python train.py --num_hidden_layers=14 --hidden_size=128 --num_attention_heads=6 --num_key_value_heads=6 --head_dim=32 --intermediate_size=384 --vocab_size=3548 --hidden_act="tanh_gelu" --norm="layernorm" --norm_place="pre" --norm_eps=1e-06 --positions="learned" --qk_norm=false --attn_scale=0.177 --bias="all" --tie_word_embeddings=true --parallel_block=false --init="normal" --init_std_qkv=0.0543 --init_std_o=0.00838 --init_std_up=0.0543 --init_std_down=0.00593 --optimizer="muon_variant" --learning_rate=0.0022 --lr_mult_down=3.0 --beta1=0.95 --lr_head=0.00324 --max_grad_norm=0.5 --warmup_steps=200 --schedule="wsd" --decay_fraction=0.553 --decay_shape="cos" --final_lr_fraction=0.0 --batch_tokens=8192 --max_seq_len=256 --doc_mask=true --train_tokens=102400000 --max_steps=12501 --dataset="wikipedia_en"
Each number is 500 + 40 x the weight over the matrix's rms, rounded and kept within 0 to 999. Layers, rows and columns count from 0. Numbers have three digits each.

# layer 3 MLP up, 384x128, rms 0.217, rows 195-301, columns 64-127
485515506497528499442542521437526497524544445483501480441524495532543598492428419495493567507458495558500533536370460497476464504533551503502565477395469547505489528504550495485424485499474544
541546466515474547519493477457518570500464502520522541501491507532427554473492454474524546517439458504534514494513525448586382559660516508485487487532492498556497589483454480541442521497408506
523512509516428499486531472485485500529515499541532583522488541502476572584481449484428494500546438483504469478590479443458482548478524508566526503537484431519535471587472489527529490547488525
484429517600528526578466489491585507499512440487459490562455475519531509479516532477470554497463444505532456469531477594404438521473515548577484613528472525488489520497516467495488521440515479
431511512544529510539484523415488576563492483552504456474400461496440499531508563487495496404472448505540501450544440558481587474470536473548491560541412453540516520506536545503486460570481522
461517482576513509465476521470494499573531526523472518417440509501418437591510535498450506487442503550632513530454369574501579458412539511494434477514483520484525497535445475546567473513463577
462379536544546492491487444541541409425529513509565542461547529457508539521529483506569547515509489515460560452504490472533499473482500508447488513487452565509476469496589494516485472484444521
570472576503545496520491475505464507485483528546534533524540537520442498489535476539482446469482546446495418472507575564548573486465561435511484451498497474538455458487476529555556552542561554
445491526520492490518446477539434538505458504455474477469515554453535520521481556510516449495529508431591498420449527462504524564550512528514494484510508425517425500463519485507541483534500499
489517523460489493496515524442438435412511474548534465638517564612467465512486528468528441517512553542596480496498486516461536525467479465586443566513500481457467496506508501484501472515490534
427447516595569502478491451553506494533452458520477455495517602519427532446521561497502614574500490513421518437530551482504462557528498529479525484529518421512556552484474513461530501514507506
441482480494460554441464508548450490590544462431532493435510509462567410458606520512518489515488488476580433444498411535488540405496462494469427522524483553573508446470570549454431491545553551
487500446519483392469540535502403522443522442511447527562546536421482527485544487455555482554462445497603541526562471479422428491489469508463550520567461484485582526452571484504559446456538529
453506495465544475397524505540542522506508490601496436441452477549553530543438489528516603529556538516480536491497513589489449532472469473491543500524498572523544500479460469539564546453488528
532472503544550561400441552466510407446558473436472450453518491515519513452448612557407550527482493504473547480512538424468497521509530537545458533474537515570392560426515543484515543528498538
454501531537526480494527461469476461464501479499517498507480519514527481542535554444420477410475501486472527512530555499469527446490523515526439517492525551516468492477407433449535519498448597
537470464536466513485497474492554484504486522496520546516449590543498433522491451420527518446495446575497467532482495488521498529420515525581529547494433533446484522480482526485501529477483439
551483488518510501548510465425451468531469569556513458525513506525502507489472542532465575485474353512509527502496464525516511542478510469512503535603501455531502541504500509509498471461482509
552587450537527486503473503459439522508516508529433502505455462508470481606503572503434428552508411468546561531536455461474452545499592497491513491499461485484441513480494614500490503574434480
472495553471546497508473514480523434460581486543534502507506534509553546470516481648477452547484458504482447522535523494538480503596495527482515509519485535538495503545530526415519451508531501
469506492529569546474492489474484488482509441529486532426437450527446514534550511522470561549569467569504544446517458488490433505497509498545485480556496557446467504475484574498530570457484504
536574597462527473498483512477561465543488509545435439464473548483461510524493560541508473544497506540560447612440567477483491503439500587521543457533513529512482495501520512451568531469537456
588505424457505469458473492468480509528457561543393422571442534436434536453604527434607490468462384509522420369520432570539470532518477492453516479549437540520445574482498584500478525418409480
485468536465496487525515459527478459505513526503476477481457497470542477524551562535522544470496549549437537564508541528584515433519465481529485499459510458539522510544531444488472500505512524
564476507499511510498463557538464486462516419514608514513417521452519535515544503515507502549499478489558429477494470503536570483433471442520519501538475482548510543488499517513519537523412500
413484479501475511464541448542453565547435484574491522504521533470628450526419484436494481464516482546540491497499512505476480455494516467436461491487496477517553487506474450497498531419525542
466418523507539531518497558429569518507472376463507532416510495488516492512439591464460405506465469536472531497482440488531475441521480544541454578502507505469473481543526488462474472523540528
447565509539495508485486496502518575547491489567422440483487504502551499481525497504458460524529471531554474530503503532507510545474502536497462529553451571476464517509519586490565508515489489
491513495573460515460522533457532478476543475514458473445447511484512546492438519468490490506440423548520556533498497505507470489513411566474436531478550563481510522530508536546515574504460483
516464511577524549435550569448496512468445526536472544456447507438478538487551452515449506558484500529538474505532500464510530500495484511491526485472503514586420499386533437490488517493483510
458434495449506498533531525466458457484591481562497499489486616532534532584509513529515545460493513537463482584438502490544512527473524497499476475496449475372509483472536450494464516520527527
504503537574472464466460490476533470552454553520494524544522551497524510471453515584454509381534458492495471497516541525498482561543466472522553527524567524432489500572451454445610526469528488
416510497508470580473436479525419577539434491565449528485438464431485502469490495548487558555538452538539559420458475444533492476623578469472467533533482544537532492534510443455504500467468503
405440484529508537491508448504439521514505463496465498533505512512523514536544536593491539548521502509555564460460498540458520527544490487387423493504591551549425470504445495457473525466487478
488425504533486509524462574495514550524451528540485566498468435502466530554514485506420418482573461465417513559508470485469470502549543452473527467496516469555479483547504493496496420458492588
561445444544476456447496464474542535530459528518492560535509435476529495500533506487536445554463490471449502520457434455504468511521504521527492517503507479498484490449489461530500420524549477
450523468527513543485443505424505497495507539496479439510490475512498500524442533534508521513476477479511518477476524504512493487465460497483466598479512435421480546546532473523500517551510485
535443474514516439553491465453483428488454583483541443512464485505496559557458482456539515503525547470513502568504523480456480432462525538540509550568425461482565438532526437552430447478485551
489520470568522462520463420457562542523492534527438541451482488510429645515499507529462472520528490520511507460478476484462466482540528472474521457477529586521513516571480509485542479477476524
478390487483454471484565503539513559520503512513529476517462529524485481530501486499408485512502481466541500519490481566504450541467438428563483568492439521468446522493530472458516528502451481
547494538525493471491509540481501504494493454477468466438469512440447507525608498516504538492513564429405515533482467465567498459512578515539460474525492496548452466524546476485504543524497435
517522570505443527427535525469542519588501513510458544481471528450458465479480573570417512478514507459480455537483469537537531554485411566523498571492482479562561433531479413469548494433530480
476451471506501555549539486542507557521473516500493470496531543525516524476545535520549510459477498509446429521552559543536514499555490524478440505560497525532493451489419500523515551449534506
547525498529527516466492525490545468522518432536510522533542492453489570527551513534470563557523536482474497508516485457477560538512560508452464511471535494550446523534469420477501453516497556
511501488485483527499445507553474482484539567530429523466577528513515558501453507457498523498414472476502542501505468503489674499501494405445482500516465485526485504515391457554514487499498577
508456455489517504525447512493463472516490546542542547521527549500499581506468522474499436541518477490443456509481569467498497471458486547549516471517522495475524503441513464461565506489512481
508462546442488421461521486551542553444487496520510554505473504407502528525560425472532513501480497536426532630449518441496481471493557511528437465443485467518457570455455478502497519517504483
541496473503511501436541497425528454501470550521462486463493514501510491467505503497444464479475539487558462488469467590483444547493515562498567516542381483431577509558516533514620528464549529
427465484535456463357490484484537586525479484513563576475543473448533453468543483548470449587550498452490521467561465438542412523529541555454505534549575428418541495530487445489495504560450626
523435502488510533538511460545467507491539512513493466475492539508446520571464554464526532532485502588456520628475506450500452512519433514440586515502464499476493560495414471554501501487432470
548553536552493513505519500546405543457552520496487503496528528479499527457479459547458526552517509516560536530498479475463479486507444507472477468497513466547507516482490473579477462541471526
493547539530532564479512577549518445486509490481461570530469432464472539586493501569511507535467543469578389479577443489513529442484490500522471553401529505525545490554521523475511480462515556
553505495489440491408500496465471515472524433574535507502466483482530541477478558529561504525482506518548521472500500460524489497514547546539521457470497487503455502474510559568515478537527455
480510466546505501537533465487459422471513481509545568513560473470411446515545524497477517485475488482497524452518535542547542488486466594505482485515484513530579486492464432518452498463487444
449529478530496485519504525483465547502468383504543495543442525471482498467483482482451424511489480533568474518463510436533475464503512473555486479431519550495514456454426467483532552466531525
534532502435494516476492489506402538475478524528478586506557427473494480508520480466441401466483504556498488611498517500618475561557536543493479475487544397416501565524433553468519559501497457
464513512467530437441545565464500526522440498493454438578492440450441435548458576528471467451569415463518478480514447460504489604506463561560518555545365557461435563558364498523447407543463547
482538541562465506450489513509506479506503408519517492509467523544499558525454422535483481494481522532490449458570538453515484559549532520505479502505470463466467497526465495410493428517443481
478499546456486534493498561422471537432568447492427555521446495555477458460559581517479454558470461541508420521543426471494505540500443480472515474442466518540511411524520504472570513495520486
510445486499492528501494452518490498471522493555503479551612496546412508513497512520485517545483523498576501440503496501488539521487484487438470530488505550515525493493459438476515494500495531
486482459497513478523451490491508442519555487449478527533494608551488592517463485487489535453485437443512566434516415476471526494517513472496345517501472469462482506567545478532490501524408463
452516573550454530487525427533484496500550554478427550490504588514494476590510568459523470492507425405522455458535428547559528462554446456464492485461466535498535561427509525586500511534489512
512456492483477578545476523519530443456514475553587525503506455475414485601437553456445486546501557424496518479474466522538514520508513479484423521519509483476488471527497560517484477550509466
568466520511500610527433517524526548519484500521471560519502493509483464477479460505480456503454504479506494468503482511527455496567430506539530507474522502498502511490422566489506509535411487
500469476448553551564508460478540497453441536567528481456494490543482483481503485501494592493436532485505523487560563519526468499569533569533443465456495502473497468445520511443492551570438483
503529430505510509500519504536469510534449511556489505481472478445533470488472518484545494521527510426527485472495516459512503443530526554534526519550472401569435479564523531562516457427494504
527399533512566416483493446554510486511464410452590549585502483506568526496470493487455485492478541483540492472510546579528438503515491510556520444511440489555525454526448486441571496504506546
451486438500517456449439500517555573472522450497487493552523467519506536477540555489526527408505465472447556510545557472505448433488518490528555484458570524508501562427493493464564460492481526
479429451486481470461523541588515563612545435534433587510567503476489474518498433487434401584531522471514532513511465455492469390453495489387515551574527459551499532390513527452546466453387489
488434505574579526527481463395526484553515468462485468486453478501475475505484488505520563470470524514511570456503466529441510542592495474469487550526554478545530510536506452474525429555523560
521521512500512524502463563492573482464417508561454522510480512455516565548479462455428529544456562458488460572523448502585462476500475600504477531465523443464483438480504523486535480530436541
425527526522467513528428508521556507469539503458539542535452432489498525545546598536495490498544477494508448527483557523456512480486436483414556527496491525504482475489516532490531456459486535
503516506549459456480575502500471508599484531520488487459465541377499428562488524498449481526505499521524528539527506453470495515508499515469488530489471450525463515520441469571488482424535464
518555516495441455450505553529432557496536489562490568532556493549510545555596531464545501454465406532441476489446469392514508486468502534461456504487554532538495476504520481562571524542510492
543530532477523525493513514544482501504511461479495476514473446513544478479479519526473492518506461575466532497534545482544486503460537524483497472444468508420502534487482548473563487501540465
492436470484521491481530502490520496534508476506517490434493521548438451461554514523487428485514490522502537464524515549563509520497538598497531477572459515499512507482555457482506482557475518
489517456595485589545528516460442479505506523520504548498461527566454533494442486582485516448495510496484467503454500516451491478489495512369544506446424502466464459510521474562494477506465476
423524523516494513473560537473520549448515489539501459519562535513494514506578525540488474524493482528543458455548484481471497472470481489519482433493520532548528497504534482519524551501517562
477513441548485586516549476486408493547406421520484487482483512519495523520470513491469470516488514544504511580481484528455526513558520500523482518528499480483488493410440538530468536486562480
450363497502557575518550444465496483511445495503507429522470476490538473549541518478469444436530513479508455446444575493501495523501462510405539585564470520537474457511504559467507521441481563
420448495490510500527484543438491453521528455571489455569508449562398567549517493433481503452457452564478452482563470481463452506504517527596544509486534463506608527436492574602458429484478513
413499446537526552578562487526395442521529482466515467542509439530501456587512386521479463401465473510548498508517559693497565470517533481577519535466430497540478442505566535523458543488448586
466498453520495481520511517547520464516510461463465547478460503502492475506524481513447517530504490539462477514549486449454461507557440679508475532490559494456462530501481498462485483522481510
478462468499446475477517490581524595544499480477506553502472503515519486507531485491524484490513514477523480506514469456504462511487519485463436465465448526510527457479490518482519557471511551
482422533475483529502523516480536484470503466496470520458457464536459490495480521503490490462518523508547522477502505481508511406459476551524493564492498495445544508531461508568495570535436510
503476519478551552501500521516487479530520458513510458501509464452535433522494492458489534486517463513415532529474526481521466524460582498485479500425526549505505505461533453478475543480531482
463530540504524493450453583453565478429462378505473484602526420588518546442546531534445537471451526581581493557508536464625529427407480557480537496486506461476533514475445479490509558452543415
508469542511467485519531492432522425525510413528510557502527484597545509493525519532454485559490470497494454542479487452422462482513546507515507501444440471511415404503489484559490474479489464
495484464516501560548479448480508492557508489494541516547505547481490583485436529556476432516483432517520510431510481579542540580489528495586466473475471538517472519480512525567595432494496484
457522492484479499513518479537494485506509516535509536525432535498488569562509489524482521487494470443507512479498476441530491454502518484531523488536460423549477476480462550537517450469473480
514483527546552471554490526499537437457536538492481478510515497499475435430487478529520548500452454514475455483513473493538536474504480508550469487548496486550538480540459517452533453418491539
490508481503465527456465501498485529497497472573451551491499535470527479499442495503475523538436430528518504506496520571489448517528418525554480442501593566566511504459507517551576536537512503
556498484495499506452493489513530482559444486442443555490441500536471457492521453468515528497512440428480488473520527472435478498462536515500419498560504495536459446495534535512506539551497498
455445508484502573505477545537538536514541485492447509519542572512499523410492426439523561545465514520485488518528500521568487494512507503525490505494481501554549460475495496523477528474543493
512540457503462501512523563531454473490450483504594504492495488510452458641493509473440438475416504490413499552554510516498527496517564486482514556546507460577411457499490516539452548507557484
443556507569502561452518560570500498479444456523494500539517545557506518583545459506557553529434446436507566556545560581614453491509526431511499541453522494490471570486465453475547509445459489
503528586484541501573531385521544543570462515547505566497498482450513506520512479527447476453512542459452506517449548489466463523557478541541456521493496463501439503517536504453471498500466602
473550467528535536541461514521463556569527550513409511426487507512496502501544476481514543559548522490497523457421475463469439428630474444524526611455568530487509569532564479499470462526463440
467459440513463552476552518543535499474580452550508539469451514502471572482513411501498562538533420561443482532560464513586497458530560490469533543504543433591509431519461543573415503510467480
517504513492545524438545503474468493498545482435478500420526539496485536541491508562507482505490530501537504553560513449520515480509562507518463440471487473510414562478516502447521526494509484
530543423496489486540490517503531449515544499500483496498527489466522464429520466514490428421480517490539359512455453492452532484555495484484413677533507531471533461569513532542427534479497455
545454466551522514555517452539460513535479546462493521496478510509438574507482532505515422557586477515516499467550476416458478548497510522490506502466514517501516540485526489467521483479383473
534511509502513476470551527514466528512467487531478471505519434597524483537386536523511456483442503520475518518560473527486488553503537521586545554490482495448540470523515531487463467492549540
457518638476538430444519534555497539525524509480500488487519487507494521518466502494502502505496526509523490518530569531491532518533528497522474488538526499580513476473494452492510470485541487
486488540541574489352525523529545469446480509531431391516483496534492464501455534502454564469469541441519397541515450428538479478482515589484534523506504498434524485501449571508506521469569490
500466503473498458524475443562489412493554496546500460545489489484554485540523538524496455542487469511520522476540509527451519377491443505547519550462519549584549482494492461474497497561383508
508535500521539394479495498478498486510535500504500487544489521506485474507532502519484529445417523457444518475432491468480519473577502474494580498478541509453537532544557509473475486548486492
# layer 3 MLP down (transposed), 384x128, rms 0.555, rows 195-301, columns 64-127
512457518496488541505528498538527466586509519479487494512502497502491491497465522487491485550522453511504519477512530432509496451466536529467503552457483558513537458475514562483498520451514542
493555551480475476534505534454530511503609464585502469480462501514508464562471498532545504500520508535512452554531526543498519456471481485496499566460525558451520434462528488382533525508544438
482515578507507455443494447418467532537473530509490532528520530584413509495425510520463457564562538537424516486513446492483503548529558512571581554487571453551503524618467438579427462531540526
422487471521399470559503548460419551545508503449542519508469523517522554457484488520534488467480443496574530506491545468481454600472432482478472471477516491587576520514503494522495509492527446
592507547519469525496494477462550536485481410503503485526521498505490537634517570507492562543587467487464528448594439520441526474460443494411543554491474520529477546497560490504493558513535527
528525516536509475497508503454532503501484493573436488412463477398549444508524449487504563470547492589533573452509481533462535454464484521396440655419550496517488466500464529567539512596487453
509525512522488531452441571506480482507469485541485518475536455466473504528451544504506462523423489511519510458488503532505471467529600485579430559545494539476481547524505542510497478569520540
531455505474443468433571433555546519498439446501551539580499484445454518484491544469525537545481565539511502533430512509560528448459503476510502476531498443520464477510519527554476452482501532
552515530465456472506455456576460489500429477519499520492577485512485440448544539459511497477486498570502403482527496548523449493437508440477498499494539512476466508504409512545511531492420521
464591548538549482564455528546609462468380541476472496476540529468508489505485462507527548409604571476487521471520481482532577492496489493480473383555486482465494467537511493561455512451443474
476486502511482490543508484559491564572449547457575540501501555536485528468521410414479456545485520506477495486553533524477553466490555533538448441542522568391476547504433449497475459452498491
458556502400466464484520495571500493538543559460518479495484586479508482476550524577527473517519527496491447510410566527502474485527458539549510565569527527511502446453526491445533561501544501
450553484453429499492563413450472526541621448523541540538506512452432489514523475536421513578485511475489519621490483489537444453428458523472678558506481480528526586489469495553521515478435473
497459542514531506529497495496535539521465482507483490510504471475558499501546480550490533456461491549518495491522477559485449459453479530491543535546478506593557502478424482526502481514472516
538446482556514509451523461545487512486481456550495541553524536503491479467501509416519521507528500446513450532472464513510480553532561483486467504511542507563516528499512511474525521475459494
510498506518491493421505448534446474490399576511505506433397499479510585434498388471394475390507526497490508378444532527533478429489541559482571553458455482438459442498398476495556517466485453
437497469460496521458504490460531497468446499489501496464476489589496516552485485511511499502509533470520550505481471494531496446518473469507467467523503508466557493503544465491505501481465529
558478457488477508469429501481541489517502440489542539469515515375461478475548462442551483488473509542500507547488489513508468493543458474542573491547499510518528553460495520473454562467490502
547469498524474426507470498490525464495501441460513502515473530496436502457546490494501572557402466470526582506489511512520489511567481605474535520557486543535526492429481478452454513504463394
536520439466547512450498517523443515475486480523506509483526559528542476536449453548504571507504505476471559482493521515499493469487509432547513550518520463505451481510528560465542540501469514
510469465496434508508526452512520476565448561497529437473479464490529519528477507531517421479503471546538546447453450457476525470538551569529478569545481476553514574517476580477545499499438564
554474502500528551498432513573510501535488552452446545505543525487582482519487468536483409459489443570544599519480537505471488441515452468514459488545570499387520547493459529462476482469407468
557459405547550481555470533490485502517553418659472401459505538414566488528510445466545576502527461532522630463541419474584564447511482477491616581554457625525417440508510603526555586479414413
483508599447467529444459524523559460553528505444471464519527500476481549492507544551511518543476516528528580526507578478454503485493579452474488512513539476478530472440465565537492528523482476
534485514501485498484448551509505511412474501465594490530503471481480523501489455494507520498507476497540476503430526558484568542485531468522520507523448533528418514509526521544502488491444603
538430486552461561441519468521505523442522463477551499485476477521469500516550494491484474488441548530501518539536534547464555468523471510505490484492503495492463471503498530519533530524561510
545569512485522486454503519492530548497509428523463497476530500530528563509495486499512495459528502468480518464465519535513462541532394469531476514502511521471452522481476546468459477503437452
483520548565529470547519504475495458538477499468454557537470498523487462459433462566459537518563486503529479525504432463510523450528539558430574494492539523525487491478501492532512513509519448
491483496483511419535514483513500511499490517497517519524492495470496526463503472528513519576512473423487517533493556524490527445486552519491582562471522491514483516476531500414455466536497501
512550483610620530499493513456551522518548525488511495494476505471444471474457511547585472471517538444559530495458442486508547553448501470570521486529447540483497395445524462464479470464535471
495513498522520511481512474564485484485462501435527537481551560533504498452455463589498517480518525519543545524468540458513479526487422512480522545514532568461487548456551481482462481507511457
563490457462484485426444516411478540526478473469528495544506420495523512375480514502550536536555513487522517452545492500524487510507525457503524519457558489481532536530542554480429569486482481
514442496513440468487564462474483528549503457420535438460544430491502514519559522472478562412434548502505475540560532541559560508484546410556465483547503481569449539529495564444459500565476552
606453468469534582469464477528528431472474460491516416491513452531518567501482473404453435467467448473506495460501507499483513458514582526506558554539438496462596525498497503537544504471473599
540448468525520469488438539511522534499439443512478511520529554513473529564559477522385521523673527454519505542491422472500494523498424453531525487479525412520497484496516502435500478479562579
499484493547524480518560545509499568499490534483493481437513477560524525499532502517475452493418502459391491542474437504532528538455490473536509495569473433445504544512530449485455505532469472
497405546581553553499491430551532475529509533517497462405539478486523529482540523458578500514485547474509505471541412422473561520433552493492468419493452459578442517479505501398507470509501534
492481491391533458507430449482531553497472541525416476541534503520450527537518496518492510475524458428530540460492535502459515450518468476464541420499578484501535569495542452505545483478527500
439460534469488468553464532508448462543514548462575445450484466449508496529503455508500457426492514527486495515522507493514485585499520406533502501480563499532506535498587485485523564560497486
519470488488485497464571507478538577540446456397576524536487452492549528519524481493395477512503512559502579490388473520566431523521492528467449501519502539563517498549515533470474481531504485
383514464471573579480524527461527468497545501453508468498579492467491552493478418489485488501453487598577488414467551497424426565495509396489552566462476551459572525459500497562434559468411669
554489499489522530474509536500468565450482479429469505496497498568489495527473500499537468519510429497502443470482501488461485512514475465466492490486457483519506483458468440447525528412544578
500534535510487539490483534464491507483439534452553460519503542532452461493527492501539471492485528503429486436507518487443472494525494495562499466470506470555485566471519392506480516478578557
516584516425561577476564545466388496476471450364515427526486543503552452559469499402501448530495528584499484505412495458414521504520516405504584435485505470587472470507553524540551625511490513
419555533520484454561561422505464501498502516503485433470474526454489466476450508471613395514538504573594453477400450451586533506437529472453490426479535572523547545446535502571478493541416456
530508448499472516520486503464505539515490480521498485526500515479538487491503459482536504472574521544500560454517443521464459490509458488496490522471508504497476483533527466555445469545453487
489543596511522586564565535466459504440532444489498488516566446534505431505558421521545464518534422498446460463494518490499509526542404478498521473503526477495426447578573534492495505520441444
549527557513518564500540527509530451461500445438561500478527499491465532518580550465443545530494479424540483430488443561523437489419570476526521428487494503571495531480493455493550544465501558
492551495486511407433490523446545552529483497557461472470542475422485452525480515503481477471531543475514489493481470421495517526501524543464486490623457502430552490603470531520523505497447484
490497513506488518520527500549435530550487544467533512484481504461556475496521497513525519465525506462506458531482477506459471523486530532551475541487508546498511522536520528513468499531500474
510490475517479507509488506485544426437507512532496542458476480508479551503538507535488538494523479498516511526474450528509517539484478507537521505479443521524505541525491539431564528486451488
489653494425531441511483591588474502454528463408529354480519543460487501535552496491469442520520549528457477507534507512497491452474474436570625564516574562528483535531592545525470620452486513
511460501500481516438451432460497436542518481547489471483530463521509480490512553459483473501473507516475539446505488464542553480535526517498500493543487470498490456456526530537548476427495457
459456512515461470540456484480532505528533589540509470505494489527495488500454505487521465471488474525487508517475512544496540475568504512560459463475510510466451533490454502471561419523437574
454500475514491507541432486528496492496532507525498507495571495450447479516466434471388482446497503541541501536474532516487512480489518402460506557433457566503504554501401472522555518452504542
529482563573547456508532474477540554522502527512404535498507546486542548477491490505478534477494504421455490541556524535443524544518517570541503482573518509408467438588507502486536515486453482
498411528439450509514529542422574489531495512569515469576507516492467473467588550530538547506604480477502439576531512543492551471509381486422505536552513496442452472514450518438467506524516555
502573503492511474500486528460492508483464485512556437542484451520497548496492463522529450504501458520518501542445501471536500437501508594517429472515519536444570490511502579439502557463464556
521486472474490515491560514488519503453481546448502510425465564469491443513505501488454524495436509492511585498446467477494521494534499510500567452532440423579517481520510512496472516461502529
503590487490531475499597605524489457554483545444473525517532472460527475495414523532524507488548462460450453483495481500480534481551485430537481482446486521525551567565547540538462480490526545
523578570536445433488551473469552538463556493461468519473556470490470604466405505492457460508441491404550470442384485552482461409514493555471509463443513467514586398490468571452463462496531482
507538505429486447495591480555572524456527492532549505413487577461484515518442565489494566486542545470486514418470471592522518423466569474503508468531480465518500563457503507548453485538428493
563458550530498513493509473522461490510506516479546501478435507486500517476469513454489513442490519539545502532496491514543506470462462533549474530461494463476505443540473462534467487506506484
493589489396530525455513474458524484511502498485459427519449547479531472512538532552469581498505439483497502484531500439469472501494532477512482509493514530508504480487482518528482511513482530
495494489531470495431551536489445493531505485531500497469501539496499510446496558534467508494529481463473434522467473458510513514462496487503548494550499485507487511523483524566520512461541539
482537497503475513488509430536535454530480464552523572493532464456471520515432528535443531460476521506508514449478463488508473521437450617481474457492567479486472443502488459459509452504510490
471504550518483475413527478538525492448475529463486475471494414549420550434466382537517501560494571447535448548497567509457445486458523600544537512436448518463423488471507507427537488516490523
508491563507467522461499475510537473481486497576470506514485524539506455415510497504507552474478536539492547549411482455486515504508471529437489452513525488524537495512456507546487532469505488
432513466522529474460464454475565530542482604548468532437453518516556433539404389522451533447502565491438563490480447477551495508506504534433472501535466503449541478398506501493557531506454481
440440467537502572578576478508571528430559508487529506477507489484506490530473448439573406534523496497545472501534543463465475425438501473495473553470486507521531497526452393551542473542493465
460467550518521449536536433531480522452444529467435496526496496546539539496518491518527505443450488430531416578489536526577547555458440474446523480459538482477492508461493492452510472488538493
465564493480498431518580487481516543458470565480469466533464445526418460538477552543475560515568488509512541547462503481473522513461566427445501514472467500502465454468498408512525478452549551
536523513551456520488534478584513465503538532436468529467544506476497454462526485492487512514489541453476473555534409522513546474513418488525466493484481515509486515501438478487559460537527497
516468480456464511498501470440454497474523497476495455482454465566489504499522510516549556556516567498440496510521501562477542507548518488457463428534456502505487485544468503488495462531486505
525527556466513480502537530495472512540493463487507473478517475540458530495553543572510531532548509450513570522522488563533519459501467537458528525358475454582494573434498471479512455440498488
518542496488493467551513556407483514512502523508545479563523525453441437457476482544499448552533478541505485465502530488544530461536432549550487468475568502490458515518495438548477481457455471
531389487520503494470505470493453527466492545522514534509519474522517499444486494558527532516483460529471489523551440471518508502406537526456457496544545531497485495528449484457490478436479546
553481484411499474529532482535473461475427521470538575545530488535543503528503473469516485544541522533501525477473556528483447496495618510473495555529546498528506494488512442501487475523531460
471546519477473438494457493539386478511524439490544451476536507518488531478564509446564433497420500504439505500458401533468513556492483525505511490465460511500576561458464462502427529443551527
500441536427590524488538489415476523520541488425460486521492574434525493579514446516479512470526488554505486558609469467457456521514450561501573509482509568486495548608387494492462550512458524
450434577522474508498511577535533410431469448557475509507523437517436467478509501461549482451470550461537452502435540504447454482485480443543519439507544485518489484528480604520561449469508511
462516444506611491556583505522474512519542482538422571492485481475510520561508515461619465481508410442552530534433506500456439488510407484588500493446487515535480525497601558420430515498433594
529503426498513474509455473519513514516530531491517483514513522486514510487516466479496435506494462515437515493542462487509515552507449475473466491536510505463489465539487476521508525455525457
516421532486578504558507473508499366519543533463517479492466444499516488458489542456536580481486510483474537523458515491489523543475443516518521480535537446538495477579563485492459463568491509
532455527498513531494488501494479462541474517513495532502502480532510516485520513514515552483475495505514507475517503498539558523552488536503474521516461483482529485497504554491488522528478483
480491462513462489535464461465555556541505473560530537473533533541473582510573505529472439504503558545582479505485473526487531462474516516505464456494512483452520538527475461491492464447504459
520504492465459509504502535433577596505434523576470467548494472527479483490470461456521572549502416564552500537471443452562555467435495516478568552433529450482490539502419481562465524476488409
519480493490476501519480477504539510558474502515524490519547498491553498499550504524508524497501442490493526488505472458510485546530532457515523504447489442480517466521480531486549498499564499
446508533631513527501442496502485491539489530560496527555491502487550540475505501533462483481525483476518520468392544504513547537525442539521491456519508435498480466477550558557524516479524444
486496508551511491490527431483496491473440537510472512467503413485485460524486513507466517506524519474466534555517539546481495489487540508468511479545468533547468488470508502525518466513512480
524506488509526496437485512467456519504522455471518515465552487448526512600495438422456496512453517543555508381492450505478570424530466467520526460438493522494458503504439561503485515522497414
442418486503485543472493457512438506489463492491462487570484462580475440469524568527548471576543484518516516512458575510515519413514522499539476525520480539472463512496507439433502444492483464
503502510479492513467523503499440466477556509483477537445516539446515550479483519460484515511446573541525496564435469491558529488500481508473546544497536464512443522487507485448443442494498429
477562490524541526500533501590520515463471522421445495467507567482477506442497549501501497517504484478472429523515476497501474520439488472469482513506505474520459500501432492528513515487506507
561487503512582473515502456554454500560533537484520448501498555526522538484436470462489490510525401518554475509523494465568398505476510407457514507553478534434520501458461485555453545553575468
465490508567477572423523585517467521464442540476520460528548453536525507480452496478501502536540429411540513531547532544519567536530404453518406463495462511496525501418501504511491491440449546
527392465541472585361498546556498457447526499596460504492501506499462467524480451412506487560441444421482464558516428513435495437589528449505479440516494440494587588522458513413538514492517545
480422540504518448497502528458426519524526485455517519519568496461459492533506525505516479510462449522519471492545505462545515359527549527540550541562528464513474485486576559518507547516487534
430481530523445471529491497496532550462434538483529476488479539474469584544477495512501523563453479531446514489480486542529534535491446504496502564564554506477485429530496470451472497458585466
508541491538510459498478481458538514478486524540537513519475475487499539460518543535564502452507471448531525425540466477483532528494490484532459494524448490481548471448487511512474488482505536
557539530550549468429549567514457515460533482518439521481525552501445500568527520473495450475516567664530523534436500493521466420516439522483547567439563540543452543457526570466449486536497473
528504473498444449454510453491535487539481492446516480503510524542545507525501532451514514498458487517474479458490475501504460560505499490542525508504472510537501532516494477515492536531495504
511472542520531508493554597561448510487570468522435413501436438472543490473421468533549599489506581453476504519512519526438532566501421555452564474454609604526484426500481475545380553450470474
505482440468513487516483552513460457513498531473511511530465451405475490478471555455497485510547481489490472533486530495501513599536492477527469508458521510501481522532562529517515483510544481
457497530471498529442515594569405489452482502474505396493457520520465476464539432499512520479590512407471553412493459489576499473504521565522524507528522495522552550397510542505459601572542573
596416380509454528470491449469430536506560612436397441465440498552546515491523535539571476373472433519497395485494609519527479487456505515441552494516455565424484525482507515565444484464560447
524518496554488538510499516541429534521524469474460521513486469523511452484528468513509476440504534518512473475456532483585485523471484468493495546501518494546472524527446415526492485503457463